Weights of a small GPT-style language model, trained from scratch on English Wikipedia.
Architecture: LayerNorm before each block, biases, tied embeddings, capped logits.
Each number is 128 + 24 x the weight over its row's rms, rounded and kept within 0 to 255. Layers, rows and columns count from 0. The size above them is the row's rms in percent of the matrix's.

# layer 3 attention value, 96x96, rms 0.0526, rows 56-63, columns 0-95
size [ 78  79  83 103  82  96  77  96]
[[150 115 107 113 119 162 106 117 158 125 142 139 103 111 105 159 163 169 119 118 112 117 106 141 120 123 131 147 146 104 125 131 105  94 156 108 110 128 114 141  96 152 112 180 117  82 132 181 114  89 115 131 131 114 134 189 148 143 146 110 105 102 178  82 106 126 122  91  89 145 118 154 124 138 119  97 135 125 105 131 113 125  77  97 177  99 156 117 141 154 131 153 143 109 122 154]
 [122 123  88 158 193 104 168 154 178  79 118 150  94 124 133 111 153 114  90 117 141 146 152  93 160 124 136 143 133 144 163 146 129 100 146 128 106 150 143 126 126 120 160 109  89 102 118 127  87 173 120 115 121 108  98 109 176 148 106 134 120 122  98 125 130 120 166  97 147 131 150 126 134 122 139 124 118 105 152  91 117 128 104 138  77 156 131 124 163 120 141 144 143 150 145  86]
 [100 123 105 113 125 126  97 125 154 160 120 125 163 147 170 141 151 140  97 178  90 158 130 119 142 152 146 136 163 123 145 191  97 119 110 102 130 126 108 140 102 116 127 104 121 148 175 114 105 117 109 145 133  93 125 137 122 135  89 161 120 130 139 126  85 144 123 138 179 118 132  91 134 134  92  98 118  75 172  93 104 185 140 161 104 127 137 124 145 107 143 121 137 113 129 131]
 [135 130 118 132 142 129 128 135 155 119 110 114 115 177 136 112 138  89 121 153 122 111 123 110 122  96 142 106 118 136 121 161 148 112  98 138  59 147 168 145 125  85 103  90 131  96 129 124 122 131 113 104  90 137 127  77 181 125 137 112  99 118  95 117 148 125 114 118 116  74 162 137 136 148 169  88 103  93  91 136 105 166 123 105 121 163 111 106 155 111 135  92  90 119 130 111]
 [131 139  78  76  99 114 135 182 158 129 108 140 100 145 127 104 137 113 144 134 136 142 122 141 140 144 149 122 101 102 177 141 158 162 110 133 196 134 140 125  96  85  93 147 125 144 153  90 140 135 108 160 111 115 122 160 118  98 146 121 116 124 126  95 150 109 123 168 115  89 120 160 135 115 137 168 119 120 105 152 168 157 149  71 145 127 118 133 129 112 149 107 140 152 141 120]
 [ 81  92 107 101 125 136 140 142 128 160 102 123 153 141 124  90 111 137 114  83 110 169 123  75 122 155 117 126 140  98 120 138 108 127 120  99  69 138 118 116 161 103 120 122 170 176 104 135 142 101 120 134 163 108 111 165  81 136 100 135  85 123 120 122 173 101 137 109 111 118 155 158 103 106  86 123 164 133 134 115 113 113 129 125 103 113 109 111 122 149 144 141 170 137 160 151]
 [ 97 131 126  64 111  94 144 116 136 141 169 160  98 109 126  94 128 131 145 107  99 105 150  84 104 154 153 117 132 131 119 133 110 116 146 118 135 184 133 138 126 152 160 113 119 132  93 128 154  97 107 130 110 138  95 127 124 136 146 111 106 154 138 125 127  67 107 134 130 184 148 122 154 195 153 138 146 122 119 137 183 136 103  88 164 119  88 142 126 117 147 130 140 133 114 134]
 [177 132 130 134 122  78 129 139  97 133  95 110 161 178 137 130 137 129 133 196  93 118 185 132 120 138 142 116 115  87 154 129 156 150 113 162 114 132 141 143 114 162  92 125 154 103  98 118 140 133 148 133  97  86 119 116 155  89  91 150 123 124 131 149 143 163 142 142  84 112 166 123 151 105 120 111 148 121 106 122 119 122 126 132 133 160  89 123 112 133 149 133 149  99  75 123]]
# layer 3 attention output (transposed), 96x96, rms 0.065, rows 56-63, columns 0-95
size [ 89  93  97 119  90  95  94  95]
[[125 108 114 140 105 148 102 175 121 153 128  75 110 158 124 122 107 102 131 106 144 124 125 130 145 117 128 149 133 118 118 134 138 122  93 138 112 122 121 146 153 102 119 117 126 157 134 159 187 113 166 186 174 142  78 153  91 137 132  96 165 145 143  92 168  78 160 153 142 170 172 164 134 108 153 141 142 141 107 166 112 121 142 119 122 159 111 145 132 149 120 118 108 140 121 139]
 [137 174 141 138 122 112 126 103 146 170 142 165 143 123 132 139 111 120 155 148 136 138 109 101 144  97 145 101 158 123 110 125 134 119 112  69  96 137 115 119 105 151 143 123 114 135  91 132 104 127  97  91 135 141  71 135 171 132  80 102 124 111 129 108 112 120 173 120 141 106  57 122  97 107 151 142 151 151 151 132 169 138 114 132  96 164 138 127 154 159 147  93 111 161 112 109]
 [102 160 139 103 118 127 140 138 115 119 118 149 145  86 164 138 120 138  96 110 122 159 119  91  92 176 136 126  71 146 123 124 117  97 111 129 135 162 118 121 143 115 193 114  87 150 117 146  90 131 142 107  84 139 126 148 162 120 138 149 148 146 152 140 115 139  91 125 152 142  82 112 124 127 112 148 131  98 142 127 140 148 119 172 105 126 145 177 126 169 134 135  98  94 164 169]
 [134 122 143 184  98 130 122 156 146 156 170 179 168 146 119 140 131 104 122 129 118  97 154 138 122 140 105 138 115 121 110 136 141 118 140 163 154 146 122 145  99 117 139 114 150 104 128 106 146 166 137 117  73 142 126 142 178 133 102 136 130  94 160 119 136 105 124 139 155 131  64 167  89 127 105 116 113 136 104 167 152 125 157 124 138  79 100 121 128 149 128  81 161  89 119 128]
 [130 163 140 151  91 114 135  60 139 128 172 163 180 179 133  90  96 153  95  93 115 151  90 150 126 152 120 117 105 141  97 105 127 137 125 180 144 130 149 171 140 136 170 108 129 110 107 133 129 156 135 140 144 132 122  91 114 137 128 127 150 108 102 135 133 114 100 160 126 122 123 125  96 135 125 124 135 152 115 141 141  92 105 102 170 127 105 121 101 156 118 138 123  79 156 147]
 [152  72 106 111 130 154 105 102 178 170 104 126 119 144 132 126  85 117 159  97 114 109 134 134 108 133 142 138 105 120 144 106 117 147 111 110  93  97 129 146 116 113 135 122 124 151 107 120  84 109 117 103 120 161 125 124 159 109 117 129 160 103 197  95 117 142 104 149 135 155 163 108 127 112 149 116 147 119 161 123 114 127 108 148 105 167  83 138 111 136 115 140 122 144 146 207]
 [106 119 114 170 124 146 115 111 163 136 164  94 122 109 117 130 107 154 117 124  85 101  95 140 149 132 110 126 128 162 143  95  89 119 107 134 121  81 134 117  99  95  73 146 138 149 150 151 132 144 149 147 109  91 131 129 118 119 147 120 175 102 124 136 120 141 133 117 101 128 156 193 108 114 124 106  96 138 102 144 141 125 171  95 107 164 153 105 142 148 113 115  62 108 145 147]
 [ 74 134 115 140 107 116 124 113  66 125 132 167  99 134 134  99 108 122 151  96 144  99 112  87  95 155 109 101 110 134 159 161 161 128 150 111 146 138 163 133 111 128 141 147 125 139 143 135 145 127 120  96 145 149 140  97 130 127 110 129 127 146 158 114 168 152  88  95  94 106 105 118 120 117 149 134 107 128 134 221 122 136 151 128 153  88  99 116 108 101 131  98 105 155 133 133]]
# layer 3 attention query, 96x96, rms 0.0532, rows 64-91, columns 0-95
size [134 118 119 139 122 133 131 123 126 114 137 127 163 141 149 173 116 107 122 138 106 143 125 107 112 105 118 135]
[[182 165 133 146 117 104 152 148 140 155 147 158 156  80 146 124  95 126 130 127 107 158 128 146  82 122 166 134 123 118 161 144 111 173 124 140  88 124 128 130 124 138 111 113 167  84 122 124 145  95 136 141  85 127 168 146 163 128 117  96 106 132 133 116 120 117 116 119 177 111 177 121  74 152 108 128 105 129 129 151 143 114 110 166 137 143 164 105 138  99 125 126  88 114 120  91]
 [150 146 126 100 123 141 138 151 134 125 130 181 128 106 121 113  95 149  85  62 132  99 163 188 127 104  99 107 154  93 200 147 146 147 116 129 112 120 128 156 118 111 112 155 129 147 111 152 107  75  91 146 134 141 132 132 116 115 125 115 157 128 117 150 142 141 106 147 124 136 152  73 146 130  95 129 142 150 141 155 134 163 121 137  93 138 132 107 135  72 126 145 139 127 133 121]
 [ 98 119 108 120 133 114  96 133  89 111 117 114 101 112 108 118 125 139 176 122 110 146 152 112 132 154 112 147 134 134 137 153 105 135 124 123 132 157 156 117  97 166 100 183 110 205 162 129 166  90 151 124 156 111 160 130  84  92 157 106 117 154 134 148 111 155 127 140 122 135 126 121 159 102 147 152 118 113 133  79 108 129 107 161 102 188 154 146 131 145 122 135 131 159 137 147]
 [104  87 140 164 132 166 145 101 144 145 145 108 117 157  95 141 157 120 149 107 149 118 114 134 157 113  93  98 105 126 102 130 142 142 133 142 123 144 137 143  91 118 100 128 160 129 162  93 140 115 171 111 127 147  99 126 118 114  97  96 150 138  85 146 122 126 171 158 102 148  88 167 123  86 146 126 140 116 128 167 133  91 152 107 187 155 117 140 165 129 120 123 115 186 143 130]
 [172 165 160  82 120 145 117 131 129 122 127 119 134 101 127 104 168  95 123 143 135 132 172 120 158 117 169 133 111 143 155 121 114 161 103  99 127 100 111 112  95 107 120 147 162 125  99 181 124 105 155 114 160 142 148 172 102 114 136  97 132 145 122 121 119 139 141 145 151 101 178 151 170 144 150 160 119 103 150 106  96  75 111 110  99 120  99 143 107  96 155 109 128 147 147 126]
 [ 95 118 114 146  93 137 159 160 117 134 129 145 116 107 122 177 117 140 110 157  85 124 150 160 152 107 116 124 150 151 138 160 101 128 132 141 124  92 132 131 124 133  82 138 185 118  89 137  94 111  80 193 101 103 159  92  95 130 117 108 154 132 132 122 129 144  84 112 118 165 129 109 171 154 141 121 144 144 111 119 108 127 143 136 101  94 109 155 131 143 138 145  96  87 111 132]
 [110 148 113 141 169 118 139 175 131 122 168 121 152 147 115 176 128 127 124 156 138 115 155 113 108 158 140 158 116 159 121  85 145  80 146 135 138 110 136 108 134  82 130  79 104 137 102 155 156 145 134 115 139 125 104 168 123 164 120 126 106 124 163 118 134 147 100 136 126 140 119 123 164 125 138 152  82 123 125 155 114  85 154 155  80  89 104 105 139 134 176 113 121  75 122 129]
 [112 125  97  89 100 176 114 107 119 153 144 140  93 155 123 120 118 128 159 104 193 114 111 133 148 117 132 103 139 127 162 118 131 128 131  79 131 178 132  89 109 149 159 110  96 103 108 110 121 120 124 148 155 109 123 105 100 113 114 149 146 111 113 142  92 155 170 131 178 123 144 150 154 149 109 131 129  95 137 117 135 124 134 116 132 176 128  84  93 183 169 125 137 131 149 140]
 [157 132 159 104 142 118 163 141 161  52 111  87 137 107  93 117 105 104 144 110 106 123 157 123 122 187 142 127 107 114 149 135 146 182 136 136 117 157  97 129  91 160 106 138 160 105 103 117 164 129 126 147 114 112 124 124  86 127 156 133 145 141 142 147 134  88 142 134 101 168 147 161 139 131  78 129  81 136 122 130  88 155 126 124 144 115 124 117 167 143 124 103 130 116 143 117]
 [127 158 136 126 141 122  80  89 113 108  71  91  94 111 143 132 147  99 118 127  98 138 160 161 110 138 122 170 130 103 102 144 136 109 142 106 121 139 111 125 113 114 138 134 120 165 123 146 149 146 133 127 125 142 131 149 130 133 108 140 109 140 133 156  78 124 115  94 117  96 106 113 168 173 123 162 118 164 160  84 174 147 160 120  81 178 134 134 113 121 129 127 189 125 144 102]
 [148 140 112 125 141 126  89 124 114 145 166 163 130 128 122 109 150 109 128 138 145 180 103 141 130 103 131 141 111 117 158 120 104 129 125 137 111 139  90 140 158 123 132 140 138  85 110 130 127 162  97 175 158 100 112 178  91 142 113 163 154  89  84 150 112 114 134 103 138 132 141 111 148 142  68 148 102 125 151 130 174 127 195  89 130 134 144 106 134 142 170 158 127 125 133 143]
 [112  98 102 137 162 108 112 157 142 149 118  66 130 152 165 124 146 117 163 129 141  65 126 166  98 132 106 133 147 110 111 117 107 134 117 124 130  87 124 144 135 118 135 135  74 171 155 125 153  84 159 114 152 126 126 127 131 154 131 105 149 136 139  97 120  89 135 176 149 128 170 139 111  89 177 134 106 156  95 124 151 113  92  98 123 116 102 163 127 136 131 136 118 149 107 127]
 [167 116 156 141 157 165 106 122 154 141 145  70  98 121  81  85 150  85 147 155 122 109 115 121 122 125 126 137 131 111  94 130 130 150 158 143 152 183 152 123 109 116 153 132 120 141 158 123 163 118 145  95 117 156  87 131 119 118 142 139 120 111 153 154 120 145 173 130 140  87 128 156 122 135 112 122 113  98 116 145 200  99 131 127 116 156 135 116 136 121  69 117 141 149 104 133]
 [115 127 142 114 152 118 165 113 112  83 140 152 162 157 148 156 135 115  92 152 154 104 152 144 105 135 114 161 167 110 107 159 119 162 143 128 130  90 141 127 157 151 127 134 146  93 102 127 141 161 103 128 158 108 149 114 107  98 126 124 134 152 119 127 147 144 143 128 112 175 105  96 111 153 111  56 120 169 138 121 149 157  84 113 161 129 156  92 142 100 138 123  93 157  86 124]
 [123 128 115 117 162 124 149 139 173 123  90 129 113 139 134 139 132 129  83  96 117 157 153 164 129 113 145 146 121  78  97 106 132 175  92 102 134  90 148 154 122 151 105 132 128 106  72 128 104 152  92 181 126 123 134 140 117 133 123 112 104 137  93 124 150 112 105  96 144 141 119 110 147 169 143 137 101 171 173  90 105 143 137 146 126 114 175 124 146 120 124 136 106 149 110  80]
 [135 102 112 120 167  95 157 122 130 152 144 112 176 153 132 119  99 136 118 139 135 134 170 116  63 168 134 137 142 119 119 144  87 136 128 124 148  81 114 182 133 111 110 142 129 130 109 141 136 125 117 105 116 110 131 147 121 118 140 105 130 182 126 116 116 122 112 149 147  84 118 141 122 160 118 165 119 163 115 144 122  93  50 123  71 110 122 125 130 105 145 145  90 106 152 113]
 [102 141 127 104 110 102 137 124 118 108  66  76 117  98  92 184 144 141 103 124 131 143 155 170 128  98 110 123 140 127 133 141 145 115 141 155 109 140 127 120  97 137 119 131  92 157 154 158 102 135 121 109 114 111 158 126 144  85 158 112  93 153 174 150 141 117 165 122 156 120 138 140 118 137 171 138 126 119 122 115 117 160 124 141  71 105 166 119 126 129  80 156 127 179 136 142]
 [134 136 148 161 113 115 152 133 122 118 122 122 126 138 168 123  88 131  93 145 161 143 100 108 134 125 123 102 137 166  87  70 117 178 181 104 110 124 148 128 114 128 153 123 154 122 151 112 125 103 167  75 131 166  97 120 130 142 131 149 128 106 108 125 105 130  83 139 108 131 146 122 138  89 109 169 151 169 145 138  95  97 117  98 122 104 112 174 111 145 170  91 139 119 130 138]
 [125 158 134 100 151 180 148 132 112  81 145  88 155 129 111 178  95 119 126 110 101  99 140 138 117 124 135 117 132 127 134 159 128 153 134 128 160  97 162 148 165 123 119 141 127 105  99 134 187 108 150 148 114 132 176 164 100 145 175 107 130 117 101 133 131 140 108 129 108 103 149 120 127 190 130 146  93 120  86 146 131 133 134 112 105  90 129 104 136 111 104 127  86 116 103  95]
 [136 158 175 125 175 123 125 141 149 103 162 112 103 105 110 144 151  90 115 178 118 117 151 115 124 128  96  99 131 191 108  86 110  99 132 141 152 133 127  93 140 148 153 113 125 135 102 102 141 110 152 101 154 127  89 182  95 134 104 137 142 105 106 142  94 175 146 153 116  89 138 135 128 127 108 159 154 113 100 121 117 117 149  93  96 109 121 141 120 128 170 101 137 114 115 130]
 [161 100 128 146 127 166 156 140 100 160 113  93 128 137 148 153 156  93 149 114 155 128 120  89 126 110 135 157 129  77 112  95 138 115  93 110 114  93 114 126 163 123 105 150 131 153 131 113 165 138 151 137 157 137 109 179 103 145 100  73 130 150 165 130 126 123 145 160 171 170 170 122 145 125 140 138 140 144 139  88  83 116 118 133 134 136 127 124  76 159 112 147 144 115 135 104]
 [ 89  99 119 110 117 102 150 115 135 132 135 118 118 143 128 143 122 155 144  80 128 142 106 144 168  81 135 157 136 140 123 160 137 114  87 143  82 115 141 138 178 128 145 124 152 114 109 124 115 142  92 187 128  90 161  69 143 144 113 166 131 111  95 122 158 119 126  91 122 167 148  64 129 143 135 111 143 149 121 158 156 157 156 159 156 135 115 117 117 154 131 140 148 139 119 126]
 [110 145 116 168 155 100 153 138 169 109 182 129 162 141 111 116 121 138 122 155 115 125 130 103 137  99  91 121 191 179 154 139 113 140 129 146 155 129 137 129 177 130 119 113 160 108 114 133 156 131  93 162 115 108 139 118  87 145  87  94 109 111  78 122 118 113 115  91  92 128 119 155 116 150 138 111 134 168 133 130 151 107 117 113 122 129 151 104 135 154 116 107  96 126 142  73]
 [117 127 146 151 126 146 146 129 146 162 100 141  88  94 124 107 114 150 113 117  95 119 133 123 112 120 118 164 144 179 102 127  98 135  89 156 134 145 130 169 144 127 104 135 138 139 109 125 138 140  99 199 113  75 105 134 124 118 121 135 144 126 111 159 123 137 118 102 139 140 135 168 103 120 147 132 111 186 118 109  92 125 188 140  92 126 111 106 132 100 102 172 151  91 150 164]
 [125 123 158 119 110 132 120 110 117 181 161 149 128 113 105  92 161 104 107 113  93 136  50 120 114 113 153 134 152  92 132 129 102 146 133 156 139 162  67 117 133 140 134  98 112 120 127 157 101 133 155 120 121 133 131 174 102 125 149 133 120 110 173 135 131 131 115 126 172 140 158 150  91 137 119 126 127  90 146 108 153 125 107 148  86 165 116 144 155 122 119 192 122 131 118 148]
 [133 182 156 150 109 135 142 147 144 112 120 100 146 164 120 150 134 116 183 176 130 116  91  79 127 130  93 124 138 135 101  95 137 129  87 126  90 132 121 110  70 115  97 145  90 157 153 104 168 150 165 157 151 152  92 173 124  93 129 133 147 106 143 129 102 133 143 141 138 153 131 127 133 134 108 132 118 109 109 121 125 119 141 151 123 142 140 148 141 168 130 110  99 138 107 182]
 [176 135 176 126 115 146 107 101 101 123  98 152 117  84  91 107 126 134 152 111  85 138 104 159 154 146 172  90 122 166 134 133 107  94 114 120 111 142 135 115 126 159 162 112 134  95 100 154 103  80 126 151 153 158  83 127 159 158 119 155 132  84  84 136 139 149 118 122 128 158 143 131 128 129 138 140 178 129 156 153 144 108 151 119 136 143 156 119 131 160 148 125 122 118 137 165]
 [160 142 150 122 130 114 152 118 186 158 145 183 190 132 137 121  87 127 121 159 102 149 142  70 118 180 153 156 150 142 128 121 124 120 133 130 128 106 112 135 155 129 132 134 144 127 107 116 151  91 154  86 103 130 119 152 132 146 126 126  92 120 136  92 109 112 148 120 120 116 112 149  96 112 148 139 104 141 116 111 110  95  64 103 112 112 122 174 145 135 156  87 100 117 129 110]]
# layer 3 attention key, 96x96, rms 0.0524, rows 64-91, columns 0-95
size [138 112 124 128 127 126 126 117 125 115 135 123 146 136 144 140 111 110 120 130 115 124 125 109 113 105 114 119]
[[183 151 149 118  60 148 113  67 154 154 119 137 152 102 108  81 148 121 151 133 100 132  99 117 132 111 149 115 156 111 147 127 122 178 104  99 126 160 140 148 114 123 153 164 148 100 151 123 137  97 179 132 136 143 122 129 143 119 151 123 132 109 113 127 136  84 145 138 146 116 173 162  89 139 129 157 115 123 144 117 123 126  93 118  86 135 128 136 164 143  84 113 103 125 121 119]
 [128  97 101  94 133 136 116 135  86 119 129 107 164 105 133 105 149 106 129 115 119 143 144 113 111 158 141 112 133 150 153 153 108 184 141  92 136 117 123 164 103 128 156 126 130 102 101 135  99 106 135 133 111 130 157 124 146  91 162 115 131 145 104 147  98 131 150 136 125 132 177 126 143 178 106 137 136 132 149 149  78  92  72 110  96 121 125 175 141 140 174 179  82 136 120 130]
 [100 116 128 116 152  78 112  76 126  90 107  88 107  96 111 136 137 159 172 175 109 165 154 112 141 109 106 124 157 147 128 124 125  90 163 148 127 120 111  81 148 130  98 176 104 147 167 134 124 133 107 113  99 138 163 128  97 106 164  88 157 148 149 111  75 138 154 108 124 106 160 122 152 135 135 118 123 140 158 136 102 113 132 133  93 153 124 147 120 127 117 128 150 144 146 134]
 [ 83 115 121 144 156 137 110 112 119 138 144 118  92 169 110  92 155 132 143 122 166  81 127 122 145 167  80 104 138 138 125 125 148 155  95 153 138 146 170 158 121 134 145 130 110 139 138 126 141 160  90 176 128 139 124 125  66 124 128 117 157 136 150 134 161 121 142 103 102 137 100 139 129 140 159  91 122 152 131 145 137  88 180 119 173 129 102  90 171 164 113 134 132 128 140 113]
 [175 115 124 105 110 125 104 115 133 133  91 121 102 134  96 131 130  85 101 151 148 135  93 120 127 144 150 131 128 151 154  94 124 111 118 117 122 199 134 108  92 155 149 133  84 138 115 130 104  73 144 126 163 127 115 138  98 107 133 111 153 139 120 126 104 174 138 139 140 114 162 123 160 137 119 183 125 132 155 133  95  76 120 141 142 179 118 112 130  71 157 107 123 139 118 140]
 [108 117 145 166 161 104 123 186 153 161 134 110 155  72 125 148  93 145 126 143  91 150 138 101 121 155 141 113 172 177 168 121 134 135 119 145 137 116 172 153 128 141 115 157 109 125  97 108 119 103 131 140 132 106 126 131 115 125 142  90 120 147 105 130 142 114  79 145 142 127 149 130 121 123 137 133 141 166 104 107 100  99 111 147 107 104 128 173 150  94 139  79 120  73 136 103]
 [110 139 131 137 113 167 134 136 155 109 113 134 140 163 106 137 129 103 142 134 100 113 137  93 169 166 124 152 153 138 134 139 113  66 137 157 135 104  78  82 121 165 123 107 151 123 105 138 160 137 155 116 120 128  89 151 141 123  79 131 107 110 111  81 152 141 100 141 140 122 132 114 174 116 161 130 150  85  65 113 106 124 134 152 143 118 131 155  97 106 150  99 151 101 118 113]
 [145 132  82 143 116 114 108 132 101 126 112 165 108 130 155 112 154 109 128 134 174 125 147 144 129  73 111 125 178 113 192 139 124 161 140 134  97 131  93 107 151  84 115 136 169 131  67 145 101 136 100 134 170 104 142 116 102 146 115 154 122 107  87  96 163 129 124 104 114 151 138 133 149 137 109 126 155 145 134 142 148 129 131 126 120 150 145 102  97  92 169 163 129 122 146 120]
 [129 131 141 123 116 134 133 127 119  86 125 109 155 124  69 125 117 125 140 159 133 162 161 116  93 127 133 134 103 114 137 155 111 141 110 130 134 149 166 136 114 127 134 174 163 130 100 133 141  84 145 121 113 154 108 158 111 112 160 110 142 128  94 122 115  84 156 113 106 134 136 143 117 102 107 112  72 100 135 205 115 138 184 164 151 143 148 120 136  85 127  99 102 165 107 111]
 [143 122 116 128 141 163 138 122 103 123  69 160 113 113 138 119 128 111 102 156  84 178 183 115 118 112 142 153 122 123  53 133 109 136 163 121 132 126 111 101 134 180 123 129 119 187 143 123 136 160  94 166 112 117 138 135 119 134 155 123  96 146 107 135 102 150 137  93 138 150 123 104 134 127 116 137 111 140 144 100 110 142 103 129 128 149 180 127 127 115 117 125 196 113 135 114]
 [187 144 137 110 116 145 168 114 121 109 149 148 122 137 123 117 120 124  95 137 163  98 139 153 149 119 142 136 135 137 121 140 106 137 122 119 146 122 140 113 142 118 113  85 132  95  95 182 138 137  98 161 123  78  73 151 131 147 146 132 137 118  54 103 105 107 107  92 172 108 130 101 125 167 117 160 127 137 158 155 161 129 108 111 113 117 132 122 121 100 155 152 148  74 129 116]
 [131  69  98 119 149 160 119 142 140 132 179  95  82 156 135 127 121 147 156 129 157 146 104 106 137 114  92 140 126 111 114 101 147 130 159 136 116 119 141 147 120  88  78 117  88 151 160 129 164 118 130 125 117 137 115 138  97 147 122  67 120 149 154  93 105 156 145 130 130 150 134 140 120 116 136 127 157  80 103 103 110 103  95 140 142 128 142 130  72 137  84 160 127 149 145 156]
 [114  85 146 135 124 166 124 126 105 129 118  97  83 133 115 137 163  96 144 119  92 133 110 149 140 111 128 140 143  89  87 147 124 118 141 140 119 164  95 126 112 135 112 102 110  94 151 120 157 158 108 182 115  91 118 112  99 111 139 148 112 105 105 158 143 145 174 107 120 150 147 125  94 129 100 121 119 100 119 159 200 161 181 106 151 148 145 127 139 134 102 157 153 150 124 121]
 [130 127 129 110 166  85 125 127 139  98 156  96 152 170 119 112 103 141 109 158 153 150 156 151  99 156 127 141 142 124 109 137 157 136 166 121 156 110 128 115 128 125 129 131  99 125 119 110 138 165 133 100 138 162 176 139 115 120 137 112  98 139  76 122 155 106 143 161 125  87 114 148 110 151 110 112 116 114 125 121 152 104  77 108 166 120 161 113 145 131 110  86 104 194 107  76]
 [155 148 138 113 168 143 154 123 161 158  93  75 141 121 145 114 125  95 108 148 145 122 137 128 108 125 136 140 137 102  72 125 108 168  79  90 121 109 122 122 122 142 106 142 144 103 106 114 113 114 159  83 152 147 141 165 113 119 139 104 144 180 124 153 123  95 155 116 130 118 115 139 129 158 176 136  96 165 151  83 119  97  93 142 127 135 139 131 165  83 124 130  91 130 127 108]
 [154 114 144 154 142 125 117 100 142 139 162 136 148 140 126 114 174 105 153 152 132 102 184  89 136 181 113  80 120 123 132  97  97 167 169 124 111 133 116 128  94 125 106 113 114 155 176 121 151 126 153  63 117 127 132 170 111 126 140 119 123 164 151 127 100 136 148 136 156  97 138 178 133 108 139 143 119 109 114 139 156  96 116 100 126 140 132 158 132  92 150 134 156 131 158 109]
 [110 138 121 114 122 109 101 133 103  96 114 113 160  87 117 157 132 150 130  70  87 106 150 156 149 128 140 151 140 137 107 152 133 113 119 115 120 127 139 107 143 135 101 103 108 189 182 162 142 124 140 121 152 102 140 123 143  95 127 108  99 148 170 174 134 145 115 130  99  99 149 131 158 136 150 108 122 124 111 102 142 150 106 151 115 165 160 142 112  65  81 143 121 167 129 145]
 [137 117 158 130 131 182 104 140 129 143 142 142  77 139 179 130 136 141 137 114 153 125 124 165 173 149 146  92 105 153 106 136  99 141 118 136 146 144 154 118 102 106 100 184 158 134 130  91 133 104 127 128 146 161 128 104 140 115 103 142 145 109  99 144  80 138 103 172 102  96 105 121 129  81 112 150 140  86 136 107 124  95 148 137 144 115 123 140  70 158 142 106 144 102 116 138]
 [156 139 164 117 127 134 157 141 142  79 136  70 137  89 108 145 147  92 125 135 105 107 149  89  68 140  78 154 144 128 121 118 143 138 159 130 173 126 115 123 117 163 140 131 137 131 139 101 193  65 170 154 156 141 128  89  80 128 139 124 130 127 105 147 160 115 136 150 129 102 148 106 131 122 107 141 132 108 109 145 111 117 120 127 147 132 132 133 118 109 115 114  81 127 119 141]
 [121 134 132 136 115 166  97 155 100 117 140 142 122 128  98 141 117 119  87 149 130 116  99 132 157  97 123 128 133 206 126 139 148  91 169 148 154 145  68 110  99 133 122 111  89 122 103 105 142 134 145 138 132 139  90 177  95 148 143 149 125 100  74 168  97 140 111 128 103 107 135 110 171 144 130 130 142 105 123 116 128 103 156 101 138 148 139 105  94 122 141 117 132  89  99 147]
 [150 119  65 155 141 106 115 144 165 116 116 127  99 137 125 136 119  48 169 146 153 140 111 102 120  91 136 163 161 127  90 123 125 138 144 115  70 143 150 133 145  98 114 116  97 129 122 137 127 155 165 133 134 137 159 132 120 138 131 114 126 136 163 108 106  89 126 103 157 127 115 130 157 138 171 166 132 112 111 136  94 105 132 155 135 163 106 135 100 114 161 107 181 125 124 111]
 [150 136 121 135 122 113 160 159 140 139 134 169 146 153 143 142  84 137 126 142  96 141 146 114 105 141 122 131 140  77 136 139 116 121 138 152 145  76 137 186 147 125  68 114 138  95 123 137 135 139  94 171 130 119 168 124 135 134 134 101 109 139 149 102 152 100  86  97  83 124 139 136 117 115 170 125 107 165 167 107 106 126  96 111 149 116 121 115 129 130 118 113  54 127 107 104]
 [141 170 147 177 130 138 179 128 137 150 143 131 143 108 122 157  98 127 153 142 157 125 141 133 142 108  72 100 156 155 133 133 118 109 131 145 139 138 157 151 106 136 131 133 162 112 149 113 139 120 146 145  99 110 114 157  93 132 109 110 101 124 110 134 118 107 157 103 137 119 129 136  95 142 181 109 148 139 108 126 151  87 104  90  92 103 176 120 168 130 138 109  67 125  69 107]
 [112 119 112 168 160 117 132 143 167 149 138 111 117 114 111 174 148 150 103 103  99 138 153 149 131 103 119 123 134 160  97 129  93 150 130 140 111 102 102 163 106 149 106 120 135 131 126 145 128 123  84 136  80 126 101 155 130 171 146 125 107 102 168 138 101 116  86 115 129 119 165 151 133 168 112 181  73 150 100 156 132  97 157 159 118  99 132 124 153 115 120 147 131  88 108  98]
 [151 132 115 142  95  89 107 125 117 187 120 128 135 108  90 148 120 106 128 124  77 109 108 131  95 128 127 146 116 138 123 139 114 139 117 133  81 154 118 123 161 113 115 124 126  93 119 152 107 132  64 154 134 125 101 135 170 110 133 132 126 139 110 116 133 133 127 108 210 112 133 114 104 169 131 125 119  83 117 133 194 110 133 152  85 151 132 132 109 124 103 163 129 136 171 127]
 [111 106  97 126 139 141  96 131 161 117 168  84  93 123 127 139 161 121 169 174  78 144 108 124 145 138 154 154 134 165 141 139 113  71 147  99 130 161 152  73 189 106 149 117 159 145 104 144 135 132 118 125 155 145 148 135 101 176  85 126 161  97 113 130  98 104 127 106 126 140 105 157 134 147 149  87 109 123 124 105 118 120 139 149 143 144 114 123 128 136  98 124 127 124 106 127]
 [135 171 134 102 107 146 113 131 160 125 178 187  91 101 112 107 106 107  94 124 101 136  97  84 146 112 140 121 101 122 164 130 141 132 113 137 145 146  89 126 120 147 122 149 168 134  79 112  81 119 114 133 129 137 128  86 126 111 179 153 104 136  95 174 134 141 100 109 144 134 136 132 111 119 156 164 123 140 148 113 131 116 153 137 141 127  89 150 160 136 145 176  89 132 138 139]
 [150 183 163 157 128 143 146 117 116 113 145 117 128 109 123  92 130 109 155 150 110 146  83  95 137 144  96  80  96 133 108 116 133 111 111 142 115 178 104 100  89 113 135 112 128 140 143 106 125 107 143  88 134 156  91 169 173 162 103 119 154 110 172 115  98 132 111 147 146 123 114 159  93  93 116 131 145 100 145 150 148  85 117 124 146 158 121 126 134 180 143 103 123 128 123 147]]